config.toml
d_model = 192
d_mlp = 768
norm = "layernorm"
init_std_qkv = 0.0269
init_std_o = 0.00425
lr = 0.00594
lr_head = 0.00809
warmup_steps = 200
decay_fraction = 0.895
final_lr_fraction = 0.05
batch_tokens = 65536
train_tokens = 200400000
Each number is 500 + 50 x the weight over its row's rms, rounded and kept within 0 to 999. Layers, rows and columns count from 0. Numbers have three digits each. The size before them is the row's rms in percent of the matrix's.

# layer 10 attention output, 192x192, rms 0.0979, rows 0-144, columns 0-95
093:543566456502436486547481485518490447495546539400497447516453494508445475427487519502399477488516461465574532476394518441388495464418526600511470577524519564511457423478541509494587544528512499509557437449462471516502511540480433488414473449490431467520516510484496474519445538482421562467
098:430461486525551502470515483538535599445507443632515538459634395531525483539433564482526455497482571505540418499544541400517468497471443563532511489404475531602500453456538580551530531491480524590494486569535486476570511502411466470488494491642483543601444450548543469543528445511525516548
088:539567516503386464452451501475434528629488427552569538481448443650517488548553455488462562536533524460522451572539483461528464502457560438566451482556581523448509559491586538524518428518488498470512510572470526575499475355523410497506516478455536470514454562502520458493487441460434470527
090:432434547496504456548535491404552509490515497466446565414474483441611427603466467466488456519513537516515477465499463489447456509484505474505546496388624506644458462465505439488510376472463543400497537549543506504435488533479511546501472507518550522574503497454388591438489522504456488455
099:609520501561532504463474504531505450418512475489549549503538575524530469588553500459557499485488486501457460548509548541531506524554547502512566512497505499484538506529496551519517536452367525529486529496505594567591359589470540484583581550554446493540515455521523562524523515627580571507
100:498466503462596467534473512584499475471518512461456416485534554547535482507554606477490453532462535511462538435485564511531492557528519531431473568572455413495485527494462524481406454452508522554537441508469514430572488422536349504428579529502489463578547486460484477534499538464486570563
107:459581583485473522509424484439595418499526563481472515544536506461516486516427571447510442583376445479459529506571476502557496488538493555478494529522539481513442441574428475503583435509549478406509525490577465404535563463513466504499491475491559525437525483421446496503554541544570508562
107:524441498534566486579497482537425540460541485482484493500469535579484495584521554483532550507453450457452549480477533482554529517500524554573435504459457578460514566480412565574527568457425493582445489481474493441511510493529430553420561579491473538530547577472569425495579553503457526439
102:526540498418479568477563517504483517426401512375514575495547468495392457564448558477500462526440463520505450468534492448406544446475512459502506517560539526480467509509553535486543480486475491420455498464542529688574504489481471473565459521405484509486566531521516524443549584404508357469
100:518563486500526476449475564553448561456455454522504544446478544416419484498510435484523582507475609499466565521492446566522593502520549517520504505440553503544364543453549502492473613413463512494540536521513582533505407461489495556452465452637582527500485377511500589442546487524522536390
085:559445629593535482406508550487469570540554537504513497473547430489477459473458422500472478508546367545507358469553522535474514463537487491475555492499465534537510448467541435513446500579489532503615535477505507621445587535448529466592488440499491470554605448563597541505571462494493488534
109:491501546510500418458548397576456513581435534467454522477494547540549492476586472584447513530525514567560557453487490577488488549555515502559567450476427463426471504572484523523492527484436528530512384457515511400510540419463530487451473479514581488524522523541523582547505518512514479423
096:476590538460492483465452509490469536490576506576505615536403464516560501450580507525574542441557517443560592558483528544546517459533419452415467484493447532527543451506441526490517497471485527423546558576510460411505588462538494583504488440500540596456542485418474475629455559508518497525
096:457481481476550466585547486423492533558511507592407504468492544529397444552408540539470470510643461511439522562488485570582497476515550487510552534492509474487568490450532544477556518493465503462521516499547511415456475494488527457480508505500459402488444448546582546557493426551447475501
097:494520342554597545529502522497464509471506512531589513519550450494568433505487546534454551470537442457525523523500427576517546534487546474449529468428444533451468474556623483516543464522453568482468408493596501532403491509457471417554579484504419410446451474533566545448548471487510568464
100:520535506395582495548517472516570432517487494410444444499530494509441487430461609408453493513426542526492525433479466447443591427446548537564535536492481472468445550515481500453466612520464497491445493532429535577584504418470487535523518496586596512518455451561551483463441538583523530511
105:466492610494514524558544565591490556532430545423511546482564534552497531473578381459478462535442533458463597516544540467465546461545563427456566499485480478465529538441460484554359450543521519452500525480421568573507416553487548553603486514465517466554439506516436515459477503423502550546
109:480460566488326495567503474500584382514437483475514480448586533507471522512532490496452454492436512459458439520497435457426477448579549538499542493579577522445509441463419534549483523469492514548492469594502548516606494561510527500495577580520421450583411526482508458447529441442513467500
114:472463459394451544602498439467496524503528516443473484524410482508510479593562551461479573494495527443509506489449503504546567499526498534415518554569465451465606489541461533524490522512529503465532478468448411469507567425525491603351551473548532560624541590527547428458477531479500545495
102:492410411586554554433492510509492513492490475583515467511536543475528477499513491511459490515489383590492493491538415511479468542484528509465463582512645437510526545520577538471500486481499520442521489545576521477466494433514572452645498556445576407500532463523508544541508466521430494398
101:497459482541509502525535568497479540557501458460526505431479527539444479469450558474473551508523502432476478529488504482455529531483467490434532433540407539387502539414538520484555490350484465477547560509497629480467480423516332406418552574533507540519534554376518462446437461510426539532
102:410600446343524431459499493449469473474539468512432416464406429559512553562505503485475438545459479563478576574553457452437499527480538506453587521500435542594498469532505489477520557543468489455470523606475518479590504585456489565464495451519428414567553479604417543444503552436528543521
098:537480490498491515514561453526488461592486525525541526508472403498465477555543551562508553558456612503436426554563516541469541491524592488543543489422520511531513507495536432547554528494429472514457368553469494512569395393546494589494484502415472432458564451515455372467468443502588384441
105:583526571563541497563521577509550541504416574499470550468571539582404496475479639444539551446554547516525560507421543552516491446456507415460543467442608489545475523634512471479506469538500530443441470529490530486519513449489572504472429455461487511485545513491573586439602488507480496481
102:506615475497471603531465498484550455522551468472414466478576554517479430573495488427518490498525512403458523455444513499495464534528541435462450498516523467486467588548551460534605518509557562529502511479518470429485396370521504596389488571531481520495481482516532558545572567482490529476
122:566481496456537497548481499533535471500476431452541474605476566519538463473522471436511497499577478453440553487521605538495421396548411515460484447531510530464444503468429557560479368459491441511480474561456527507499508520476456470451485594482570566399510454527589459611601562538521513621
088:466417474521382606531466559516461502485588507484501489592449450433386543498456478477574498470403498485487458401454427550501434497431525408523566516548563444549503499442535407389556530559390465473489535461501539528484498471502483499503451460446505469508559551434501493538510483492541504518
093:478447487512532531478479429475503501500419482479528562525467427500497495505525499462515549656443498472497543505456505463474550427520543443469426454576546539622545477488494437489486548453572471540487519463484485543470591462487524503467470573471539582399554543504458459498449519374477509535
090:467546413417526524502504598485558513458503440515455492529524482520522461460493557513566481545516498534540529562419484522525517540571461488388528443519436402473545516461455430474512565546470483509569522453488489458472526435471486613521498500522496601429480509535533511354488491515567532529
097:478569432545552412465514537402478553524505538527432536486379467524544498547499502545453528468438491458485553507492489422544571535462480486440497496412462534355479411614598431516508504534500474466626538445484409456504541535563458517500404472552520523410513485526512496504451468508547488456
091:472500472457521402511501461554494504491489409451486549511573470538450516478472549504542568550415522443401570479500505371537557492489457386462505472475472447473400469498442483563447485483577507514444484521411512390558431549451410444464500574439425536489492420532471399571457520521540631547
109:532538541433533464521566642440474412442532499547531532506448520448458507484496596539453485453537507505489454455559567554427430492517459456551466519479552509546481459525620433552514524468516484419512483418528477516537489530481482516544413474528526586465548485500454581461426486493478582453
101:424483517517532597474480508487563474411588543548505501449460568546473437581417486583488494472359474479513431453515378457434502540551517606515426524563443520450551489497521488511481500501544478486490629538569480441494575480494542557427537488465486557543580510457405488501453390454491563468
108:490511491446521540578495532485487462497491504518465510488490453428487527531497514489503483470506548463467475472492485451446447510465479445466548492444464529564506516514527434453495514443542460497501568479485495541551548581503556461478451496549548563389413543641551439560395561522509425539
093:479505571464560530495557553459515492489544534481515436425408573527502517554489521455407435500522456572515549499546513498558432471438485577395579466549542526582493475533537494394426393469519490509525562462532586471474511518455557474501496604526517502457567539548515551501464582519579479491
089:518562420533499486488465487459447467501543473517531323450551482444522493455468589492467403487554570497551480508607474471576557455490511464498484484495518455502486532504432502574497469470469583479360487510469372432638477507501490451530480490521533414489512556518560470494509605534428476525
107:609522468484494443470477490519485528531495448489498543561509492495469502429533514464526574468517575495474572582433553539559494471551545602416538487449483551459547596345544470578512406431402454534489605554424568537498517567490512502434472452516544525464504513552573524532442548467524569539
086:537540509477436503547478524507467478429558503531452547477537478552565465521569465410544483436490500531540490501484446534521473556549580472493560485480498542571512449531428577442463513537529551384548459468518490391414443458487481494513436530469455447594452541433471539482604460498584464462
107:439502497601461476513461483507454466512463473494560465500485456431524556464502565479471511444510458493554404531454496427548469504525457563587542483475553423462545444455609513502417503428450506482537538457474510508497523574445407454496471455474533572589461506549452500501401515575395494481
099:581426580481470500481543494527447513471597473455489493491557454495573497437509539614497418491461521490564454563484485491476536577447554522443446579447470495427470543477513482477543473471485488532443397505466431369584463577516466495545504468412433524495384463449405534476441479487505535498
094:552555430402490520373501460417477506473444452520526488500506600483524528499372534456500495510566506523515437551525530570505449635480560547449575527487442499437541430665510532504580507514595511501503442504510528505539592565561525516530451530438458483495575552498479433520505499500502421579
097:514530466406401488547496485600446557464603488532473499491457468521458437393484531493581583606456473561500611663524427490493430577485577543565459470430511439538458515456433487516485462481454462441454524437477533459469464471536576498459545577545504508578477516526528499499516523519551537467
091:536554510536501431441512461518514511577446478515522490531502430442516437521510572554551551429455410490474606534457552487465541490475559540537526429509518505467561538534481529484493525520493527499561427524452490487531520418556476400518534576523482458581503505576511435580588544498388555529
104:567565483588461505512566555478479486432454535497483489516469563533520579567547490451454524452431439560454513494563415420471526547540578494547451423524533515485534524507446540493481502561534443502526551485496578565459468581542606540439543533442537431624428533464498562500549472477469534460
100:388513506545542477522460452510540452537515524507502408476493558511554486485571572596494509490582500462463461476468500555499465524484435616545422542479531484513383559542499464518522528486465471499480602545436394436569517494498486462465564518443572419439397450458530482511550508558510462496
100:541481545462486522579458450455555494488509533452433575454449504475506504542468466485481447553436514546484435490447416550485413549408485597574527546514506534443483537473455590551524453492503541535439513490567353494544602460527494555468562491516481500617498466440502420531387557490584512461
105:399551511587548558466489528567453500528436521509499468499567460461562583502493461526574570443496525478556439442511558489447508507511463405544511503508511498549488557472475487478566483438502564486528436490571494494568474505415497472625464396523426504399425538546519519446485531528559414511
107:493429502496459526510557436518468454477479517456524464543515530542550461522502410607473506459480601490543413547576472555425425435576540595451531458609393557523484428566458519544575539523441451513494427490511472511488531457505492498504437517383494527557530561442507535516493446500586436515
099:456550457528450407477501529517519503539535525456525550479462503539498412490584459552464569436478469513491518496388448539537488608460536483592527545434419457528504406488523567460509505469462518484511455529555566626417510576511406542583522474575451512585433509444487481523471515542500442416
087:443558481466403452520473517466500540526477564436517555525525502426459527489457457582499464470524495515467624514531531433488467574492373550477482537525504471571591514501538548552413444441535536502536492549523482575543423592515487408354554496582419476554570468454487512525530486491486512579
091:430507567496531545472507543600492521467553433536593544399490581496532468431549488543466577493475524422574521417482530582487515456469508491375470524531526543465502578481564380468501523540466467530488607544487511492524521409441511529535479528457507474357475470500502512608522499582490526562
095:515584474488473494402477526495488480446520554476482469557503475538402492551472435478423431439494492467458459439488496513478430571541481579509418520532501424581463469441471592507456488626588553508442517460480549543443623491524430477576526569565441522450454550488447530575486502447501490360
102:430439501467541552560450526549537462538478423507540451492537517598491558568554423510448590440493511459515423504580526593498452436509514546462455430493446461490400592522487556471609490507542514537465503458482455494554531357430487482530449476486464526451398565448539495498477538541548457498
109:420406537484531491456515500584617518520491545492498504453584478475503598532453561528436458484556598474491473641488416575544490477622523492505476497512473454617568446452522516398491547535481451474483483501503496431530555521520521557487426507473542499592475495494459581403416524555434470482
103:611398577523444423532456486501492534483500522503539429525455506637566517545493476326436453612510444436523462508546399493558425514531454524501504492581519446483536510495487533357420469507549494472519605532510510472450604509535480542534575416471499540535515557560513559571473468527511459420
083:525492512467464526444483489435479466467481493568539453532536532525456559442522509475555445590592489607523415552389588579505531441470541562563483476520452503526535483499452537420392475487441480455399553448490581525440473421461544442489433442520508505436464481554445447523560414505534444496
098:476513572546533574539494482536590516473406498511531489476450544528468558509561469454547535489484507531526491505545508465520456487577514385466505456404537521528533529502497448411432440512516507413530493439586478471545405509596423515576507548534506482440379606469492524436459450576487465465
103:499505546508400460468541431448460523454554494453428476504462567533492546498566525411504415467522454527472510486539497513608480431505462473458446515440572516552472488543526534545564506567484472465550531484602456532552471504353483446516482546512550523500521524477538504544514533505546438513
101:316579534494485394508546508469520492553536486529461537495455524534524515541505446474514479469531437472513527463462564471471431503568464523483408500528524505540442460464404535640589495483482499469446612506445472378540546450510557566526446546607546559422473500499477508505498540522450470515
092:511370532492571502523447470523469519494603563463420479457453545558612486514444478491555537554537455485481427512464533565413531479446489579566416532457478521507541456581485582603496533513486526504464462497468418439522491504546502506536435502447456570586487539486462441519475531451537391549
089:413502482515464441507508596500518439607517569512490532507442450514538506453514528559579480465416515530495440530592516582492491542438469494406505560587467410523543523422569541534537624550537540469526482433453518513551496547586541537536548474493553406497466404451503501495481443547459435528
093:531483514531504453565498523508530556518592537437546462485576520549496587462492516584514580404494562485551479579525516419453529527591428541530553523516480485514528442468476477528599495414495478525481451408402493503488509517449548567467443489526513466496547529543491488591407492498560434514
108:424493557524559420485486504530538407458613506436449498537553551494547494508557490553462477515558504554450481506482508507479509463615512473553576492517530506473586375440393470563528519433453503522481530451471509353559579467468556541575506441425507507454538455482433520545554511472557427446
097:487524510495468480543547537488579459513483488542599496500536595380452474536472523457438473557465483535538485551509426445495485542441418509438528504547530584518478369540396523491592582526562523455564529490544536461494446553522441528537512440564556493508451424526479507487507556503613445543
100:554513530520488450437502503452456537486556497465458476419478527533594402452537523589598512501495546567561434452503500452578516480395491440508466479548433544438579529501561506486542497498432499491580514610491495481462446481539565540544589542441442475434562555477476419612461527485387566554
088:485392436526415482467505468498484556442541486453391541503634410534526457465503441449426409502499543539476498515496456510481460470420529439520470503487477385532515439500556482516577447496469487494516588492475507551389405502518416482534527479460606567581432386493523469459507515447425423533
108:561433431468538539543506455522489595420455455476379503552580469532464583556535511528507462566476540564526471510532448562580508595434453494478556521499636516528496427493453476519532438515557473524527543463487470536430580532470482503431468487470541618495541477515415584448501505509438411489
100:431533433494546555428397588559575525499491528503526510523548437471448448412496496527578482540567605493538443428533426495460498518496405517451509562514469503520473596399567541466509515519489460528479455442517518583499432511433527423538496498586496467486420513492500529459512468474519532466
099:423490574562532487593503529462484478537376493543515492487467457543592455451534413479544479473617486470568468547508575404500444509473421509535544483549484463449536522443465547493511446474499470452431349515560412446510509533464505491554531482441585530581463545478486580517500422489432481495
097:488522490576519490437519566483532461541568533501489602554428467575540564493500477528522540439511597386431503469469448573523442496557457467501445540428403359535507420512479466509375538525493431518492489527515472451554483427529421534493523462495419552410593504462501449559491502505503481515
107:575555579476442482504502520482562458555418572467529476501554455495542432456520436446432460480530512518503491517565526557558429443557445587498547485636448448410509595554472492476398465479507509532498444492512516465589397454493483523532482462511489513510494593523536488540406479637514482495
094:522507457492557503518469500535512501466385509587596435556517481472533519489529548502456470426555481463533507582552565439501521453472505469488553455547466520517494526525544506538440443434577588473548547350410551469583492622451378529589506381553489496527514492505449526519415449511480469455
097:520439481438468512550502438499485487498462555437485486500470599569479436479431474475541542516556486517496472557367508524638476553543455540505474472497446565451491499426468532537473521481574513445471511523463536519478541525550579593440573555489539454494442472522588492606480457479503446566
091:496507508560544575396487490516465438433485534491436590412451538478452486458509504534474484533546459461540485522490467476487508526459458529477507563508501431470539529482484492531437466551534512466477421529511582500481450504491616436513473520425445499477505484533417590386518566405471528510
105:544483526369415498631554507562514598510473502429535491490594550529465511531440496420502502549413575500433508439509453480482415434465529592518544464587568570504577466592431497468542441424503471440483436542483492555470498579528489502452521508443555499511522501590443449510444569453418461504
097:446513465491420535471474440512529522532530609513457462458504542495508552436438478487514583515519475450475487403438535489533537472546489535531513476478501413421522534514494549588455476583449541538455516483518459455452460417535439520501557463414526538526467524566470515568539462480485500469
109:562570497506518491469512491491549474460481376505523485527466439473534492530456479543414489536563490523502570469523511513502474310552493525532409533566460443437482375494459544435524450554477490485516517514554500529512506570479500481573567477487520505448492561475530444438527589586508498538
104:507491442525516494524456607446559502459531485465477435488490555415419505507330569472528525499544394460431463554527557472486490524519360458447450510505444546477516502441482528491558519583514441526498485453447518535530585492579455453466505448574480548408497442510487444447457558456488511508
096:451498373413518546573541484528494558546411473464512548514500560533514484495499475521484577533420498478509517494556514501441527570558360464508453507408484436610478490541515463444579562467500474493566517530553433598536501475502460589559449459503562511472472435516474570472368534503430513511
100:479430556535518552490502540534504508605535412565519421499475433435496447600570506505586470485437525460480525533513525463507538431487506491488463507457647540495454506529512444507515584462530439566454535569524540541483444581488504454526465451543487416442449531521370442615530463426534426494
098:417481499506506541454419405566449467504500665582460512467439534437506563473495515563515610507502451455458558485524447568480429512368501519554499467525467463447571474526521465480498493541516428440519535514561562485590459513570491411512520456403527403503433544379469497526529540470504575479
105:482526451523543489522517508491473441471521522471459568499538507544521520390546388479506471429603492505481435528514562485517485416566455468491629468599516506553458495487543506523455492404537492580502565392508534558488484461500499513454561521410456495507534529438489560532497517578532473446
111:482435513542528524427454499539558478497571521475428538492432447367518490506520496450460475466510437498560438496441450483633572529479449493505464533406488529449475446428554515520558552587515462559464468386442465479390536463565509573415425405555649477436477452461491485494488543456547463567
102:484480417458476493474567560517507443534448463555523537507461503492474533461510478568569461560514477434467481439559434534527556487589464493523448512487554501387469540416567516482493502667570469556441495483548528474507463526482605545450422489463469490484486503495470513497599531530403525573
100:440592511509514460580539492419462372456515445503478504493555381498471501471503546528539439510520529475467527481494560466464488516502460542445553436575492504529463488518432460475586535489575449440479519520458452489501547529419506526520554478521533530466455564397488505496576415537594466423
098:523537483508527616462507457517428537447546488475484528570555487470552521458386539549518546526539496525544510479488503449550532571511500573501515555452562498484429539615473519510441473493491483457528477471477433471554495550531574421451492528420437524549556487530574411508569435459578526531
112:474488484537465419475580532407522428550530550483575504464506505506420498470498555532528414442418519509529535500530528553452488494451478460603532492535535533546491527505415464437594482473500483483531548498526587459396410546489511480481523588478537501453540541415505615465540429547502463412
097:545523438506491455426532489458488532573410452621446528486448544502416553552371493484463496561472495543568512446468465495418570552443507450504466388472486495506483478535464453581512557563533538482553454466555479455432475484518496434495517467496473517469470382482516475500501465473578556534
105:490556498433503506569516516468581465495528481452476583557536448408473469499469526513477527498515610513501475467490475476410517567432562465530467499425501486565515460520509530523465458541482537477523485539491587421444503411554615463521521532579508561462485486572496464605447462512531538451
096:537519554535537553581505549491512594653538460424558552526436499577555566507533508506484593550551506515505485565416569502493476451504474509541488522548489597471577523539441501511500450560503618535496503490494539489579527574598548500515620535390572612359529531504453474514508522471437514474
092:505499507474497564449514533485450465459453485549518440548534483501452555489501382436589548463473531531491463665516522461518502478531517461525532505390557441458550512545547543575516570434484548416546416490542543509500474474433438483451477520553578485467480455571539504455489514512513504390
090:555608477480487490463537523483601557527482470504529471461482547508465481477496521534449487457571456537428466489482416448498541575568445472471573505561464448571520548543421481482526458581460563524496514486527504515465546572537597465427532493515476502492473509416456534526433373531462462487
108:427561459465456505530574440416500495494489538492495518418559595533446426481404503596494435451420417487397431497460487517462500562558500515521485475505529467516509526417464470534515530507558440624457475502462513538463483544481522438428478527484457582537417467466563570476526446508552420592
093:514542521620437523516561491419551456422531544553463499511472427476496572478514473518476496493510481524434440379512552521497475482490628591548427512524495472508481488534530513546510499565627553453439505387541510463455499479579498501565554535529505424537398537528522521512605458462603567479
094:538602562511477550480448473426535463512565529447497545476491475483456460484525483540372540489465490464502570484497446370562542481528455505455530558494542599412432523473569442523490539462585538465497518551483479385566426524524447504433554488520528485492584434477492545505535497409477523536
098:548511448454568542516443484509361501629397485498529550533515430407530492484469490519489529544538452482410512527504447542499497471479531488472459547485488430496506572487507449522542436434396502463494473444518592570546495431525460490485475508529410538484627459446584557560450553479571604472
108:477423513539524551443510484443576489622373476532500503489504454550514491465493479562489563499462413444481529418403498443496561438541485563499356495539561515478440473535518481470564579422497521587459470451547502531456469515398542570561452532418544532430528478386588514554448506549450517471
096:537493640580507504521524532508490485447512531570481499447519518559555442513527600510460487451606568410528602446523466500508383475594505512546470529440458513630531519488536522498408607501440535492440471510469460490504437513515521565559499542479597522506514568501566472647464490528500550521
098:415588473496490403426463520481447522509533440490536495466519547458410467466503506595511575442517457567520512459511517533424497384472502478447496454512560527492424449545506471484453522570513447529407495444472593545459433537563461383549535446571424476554489505413500463501488508500549525454
096:485482420529422550568527459439494485522543491514412530422519522495494475448447472531508459483531428461530557427469535587514584493487516496495502556507531542472539642518442581455573469495503507425564464460465489445483525498474520509496529547502631488459446441550550457541506580452411533482
113:421549491486522520381473522431583547510479475476573481566550461486513408491495403416582479498483487529502575472472487493498519523474449453498491474467519535477402464443628456601507503443512499555480472546462495495453523476413507454581449517523526542496535453372478537324501519399453560515
100:455431425479421509490498514509424550469450452572414457440451491473544514606410494558466462508459493521532468397471497530409522496492512501508404483526448510485520500484467445452551578584422494540523489516452377585556545501439478547490429512402481472529459504538531500508396405502451579491
093:505493442481463540508436563458409530536532515496511396537556521499520497514476576525568476473552527485488562509453493517611547484552478438441537435493524523435413593490383567528466465398537479520490571511415525407576550429453470435495535483478577450624521482477621532599563605441583566482
081:430538560461479561446450576494432588426543406508536572480558547473530474478479564591483623516427565594515565527481532582487489435492419430482541525474478518432464464551523400504534495582442489436481521465542468554516465558454542424473543464437453567398573503429545490394527523453523516542
111:559538495456541528584414472453467500520366473483501533559501447468520473474508419447469495441462421611474471595501463469434430533502545471483524516512543472496476442519529477446559502501505499416554534473546526535527579526421621497563478510504562511466521433426484642476500537497602424454
101:519523551564480503483551372505608562552504470467447541545480521528553514483418567515480485410448447512433588478518536458566448542538457435531525549532458457444455419533470473446558586463521437513429420597503407490583453522503635508418437516511508499499517535447447543531556506611519538553
099:550511482491483463511561541479546542474562526513471571502412476514509502493632502453459497404498491454556510539466461529397473516517448461622531393390490435505474493398596416520517439447450540453522492454519464538425462437422502550532444495472554514529488474535413558450439485463447527515
093:524510452564471523532528483476577425518468523460512535568562533451550482436572484453578589515436491487506456556548597504552492554534533604481523501475513413560448506454553449501481471451493494566459414457493532541452543534486478585533532532453581504500482521586514557534522395515524437545
097:459545509478543425528525518525526517479479522541486573492490529497452487436515440473466484473506468555506590440502509419565594471468508479536469498440486478496477515610455572512448469524549531482550559476426570487564465546479534501492512549595559444554549508429564543458403447593355551447
104:532400450514541504560521526491450547476427443462521467531542498447437517565416423446448610482541483485498502503572515501499443428452537541498490465590594537569480503540556456513536390507546486568537611536452445579464577384493439517500435512466571541534497546514538404463487474436426534425
100:582467500527484519425499412439505534458520476514510496491531546434529440464555410466436419483463524470496514523445589473560444460448465480529515482503510521476447495505513405427467472455530554581479522436558556511493461539520620589447475507506548533503565530503404484425536432489508518566
098:584447537566521406591476396483452520532363506510556389494531499517564521541509510486493491482476496532518479485504454490483524511388526462442499486439489424633392514511451478560549519611513458551452506474469552533454539497473551417559579526507520484525392478472441509478439535575500565446
109:526429472487474459607503366486467446608432482559559415444536552508472435560449418539498475480409461497475555480607532473502529505527497496447488494563631562467530549424514505532531557491556478508531490515463558459552582559557469604447564506498475488498420450502500514456456538443513474532
096:499439519494440524580519478469534556503446437450538496441492516481533499461516401504568410493507557556543469474535457424583522524624542479482463462537541477493468444518515580453502570511448509455497446563474496482498494475591594519510555496499546497483507483494508550420563478526449419447
113:526542567368487507489472516492612523608550492529516487522582491559518500545450534521566503596597579514486509527509561464542494583557514497495582488523461541530493463464489456461467417499568533488495475590478484417494529498460606494475548513513423468486497430513546455460546578535480511445
099:415507464511462501594473538472593509498494460348602447447495546446546513503532436495511502505389508632526509540507527523524540532489569452548559536475491479473434468591442445395537577478525457525566474480479531530495465493582527538605497477427489578536447496385514547427498452594532551460
091:535489448494530497552503581553493501511495468453450467524490564428488487619522491377476494555435485565497510507612491505595459602489559489605532449546412516448466523495521419457467526598511492587520502498520540570454518532507551590442546451526474567482520456564496535488541434504584529532
100:545559460515517580488487526498409527431522580511578449489611497414546639503523443470520523575522504488567544568534424483509475601542484499452505453525489477470454524487548516482504440468477463500607571456509477575484508499369482501474470436472478616525531552465533459557525467495521433526
101:552526564462539505523495405524490476462471455529548598467514474488471546541530443578549538604566523547540448442393482487440536511461578465522525443472465489463492472480514503566460464454434536492409539542472474601489467489496514576493471539503436459505482480555490526492533546447536503443
104:474412440496586505468538533528468469522489523618480491527435489536523491580538518551484506449515467520522363495529586442429471498479537449560481450447528510551474450521502468522525599535505466607508523510450474405474527432515548492569416512490456489458561522439515541574519450499464462525
092:548369459449586558508565449495516446488537543436514414564478500451452467542435470493528543487446394558438518547554481432551419604447520549475471557560488492410479405476461459480483618557525536497516441501470523482543474456486514458505474497575489488463598576568549528495447544481380500417
099:482453481570551487480516579499468358470514489498448452526428506385444494546565475514588445384452496502562472541483580500497563468422495528542443480552443533429402459468462466464539445556452485500512516600527530457425465544504402461537511471525418493457541457493539468462505618546514594538
094:519496540512449442494457479536465438570451488498579455585498518628571556509432513495541425477519551487411528472425514494501498533532574573507540543473461497539527476505459496592545597480558482475539494466458479482629588464467465523509394549486496479499480478577496491537446492479559478532
090:570482420474492418360529474427525471560509561541581549494459469526525471529560408526438496467505542541490453507452424591536495507446529532477503504548479589480531594552458554429450406597504497505507484561468477510481609479439384491473553465540419431495456472436577511453493482498535560491
105:554426494443489570492539604498449525440467461531499491476522507485453531476406497556520477591444490508525553526602471543589517541490618537494507562439470503554491510532452500382545632573558530496536501532534634539562417560486442505404507394517454469471555472619514569514511465565559477443
101:481412536595559511573462437461405546466476497535565407475507501432450510477478496453541543530503556577465471454524495483468465507501499477415491505516529476568498465404430470525434510528455531435502499490556477536403539521465602527454525489436498537532439496617558492483518541420589511438
102:518408466482495463523529503533433613419549440498456453477507578510426499494448603513512517549444610535506518475439477534537499520394510484436497476556457449499515592529501444400512535537494512538466485493467481535458438470561508485477500516444555496473525556533559426397591507456574527534
099:541463517422458486494501458526446531464497468393498591496520459430511527484544501483452550509533507605496556435476550559506542553503516501506533459423445427520574457554539509364495539463559424480490448487452493477478435460476506508538490412489528455549553496654438592451446544573490497488
102:443460510442478503375438467476524502479484588417551502514428519536377486489553576581508502442636652484480444489476466538483548478486526425495518487546494542529450499472540465549512491468448462521444461493584414558415488448518507506447473539492522531523543517465478440448397437587418479545
086:525489467543439490504454519439557487492527514491512522440338444459460460445484630484442519494500526478483590439471503505521484456492430476476487455579478489444501477511537417494574482506477542451522589496523503469403544543556540519543560551437525543373516593541528575439486504486454515560
098:567422443485420425486493549599438461454451540526460516518607464549499573464456543533533548460562574437519465495445631456454518503529490516509483530514535538556602503554406575439502502542448493532521483483554525502517549504482419433549478491572497564417495486483557444561555453442572461584
098:436531467576514532405447530553511556526479580477519566486493493490534501562534511563429655502526501528468493467547451499505498488427578559562507458434520484491378435546595480590543455508417488531538521500475532506477504491508478467534522477429505480487542557529485496578551520588400516577
106:483467517560467492510471528473552472478557462429517499465572423420492505487524519554511521454522539450525547479485514492432557544405502460484519451562491455520492468519573461460492494426519516419562602509504438464515516511491492501550486413505550491537505530384525488429474486470476538606
097:490427625467463539550496490519482456562474483483567450542547542501504475458512443432475462538583527390488475549503475471510498492569401406563535508499488500483568512439531449505503542525444484468516495428594547433490484538468499482552539544582564465508509478590468554555429510443497477497
102:506523557450439493527494484489494479421589506449429526525507516576486481512542524425464421533462469447522440428563504578486328471399631480578487477479503570425535494504519598522496496518554502550513597563420543548553456542507445498540389551533490484446465459433487438519532447473522503441
109:475541488448592434333465448524456389439525450511503600516533550381539515528506561516461529457568568545527487540420496534406526430482540479479513479514538474443455488462500442510427459529467485479472464438482475469506484472470514508520492442501476546505473480457497473364476471508387523483
106:456561489354503551521448528488500533481446549477527570480502477409539511421502393534574520524547526463543465444523514467571535533509500473422479453467501559487519461490488522564432521436528504472501433474470512495471430515547477463518546492633440512436493368534490570594494549491528506536
096:456531480572450596491547450497481536505533457500403502487486550406534582586493544588509566479462527463540521551506572458431501558549448499494454532513489517467514394481465448484477465484519475562528457482505471453533481548500523464534444545402493461498514541566443491464509581513509551579
105:550583574489442478447401409433401516528501526527457421520530533469533516471503470479533535462448500568535599503531526464477526381536413492498474528475465487456444523563497539509456416491586489447478417477466449520516486395547417495451484498446512411421485480463598508411566506513517581500
114:532491514510587448512531465590468504450603503432474425504537411495535511512522481440453456512465463521492511533595538507529437541386489471471486452570530549477643455512471524518487532581577495474484483528420518522484430526537547500448553542409500470496499508469434465480548388443529419529
103:566595498474505541546510553501412549533454453544495544492538461535498490479497616522512469569524575542444474475518562554531515451535590415468529535492502551526547455518480522503419465418453412483526513495520470442551501539480484386488474490520439478479490546489513505384525516430506489427
088:535478546515511551590540527528497553628474502466529525558462444571422484426565403478416474500526499513463474412427517460480516509493499515500438516430489481513516586506541446561568590503520519533436455470494530489364570474459482519512495580387434451593472397426590446547412515478474450513
103:455470481557575499497592498450492464495576536491544515607482569548477459543482585578562567490522510445506506524440534527500529446461498570411425453447534503502435518467499377551490512444474562556471603478520455450465415474553462561528453430543504521531477547536515414546500573599535531523
098:471432528529571479453518575468544491484570465465562535435414490418425463552468501561510504511517464525501547479524512583533524451480415490478455443512517519486474515500415476482439430339513503485599526488490503486559508465522466458452444476373517616469508504496562530442612561614451472489
104:550455461374555470493468511475629500497413466502418486529568479516549433484493471526430468461428552468555479405476526559474451476544556488484458507474576415512480572546445445481530441477508608483493442453460502411414547500518531629562523530483410448562452424533506476474465467540437492442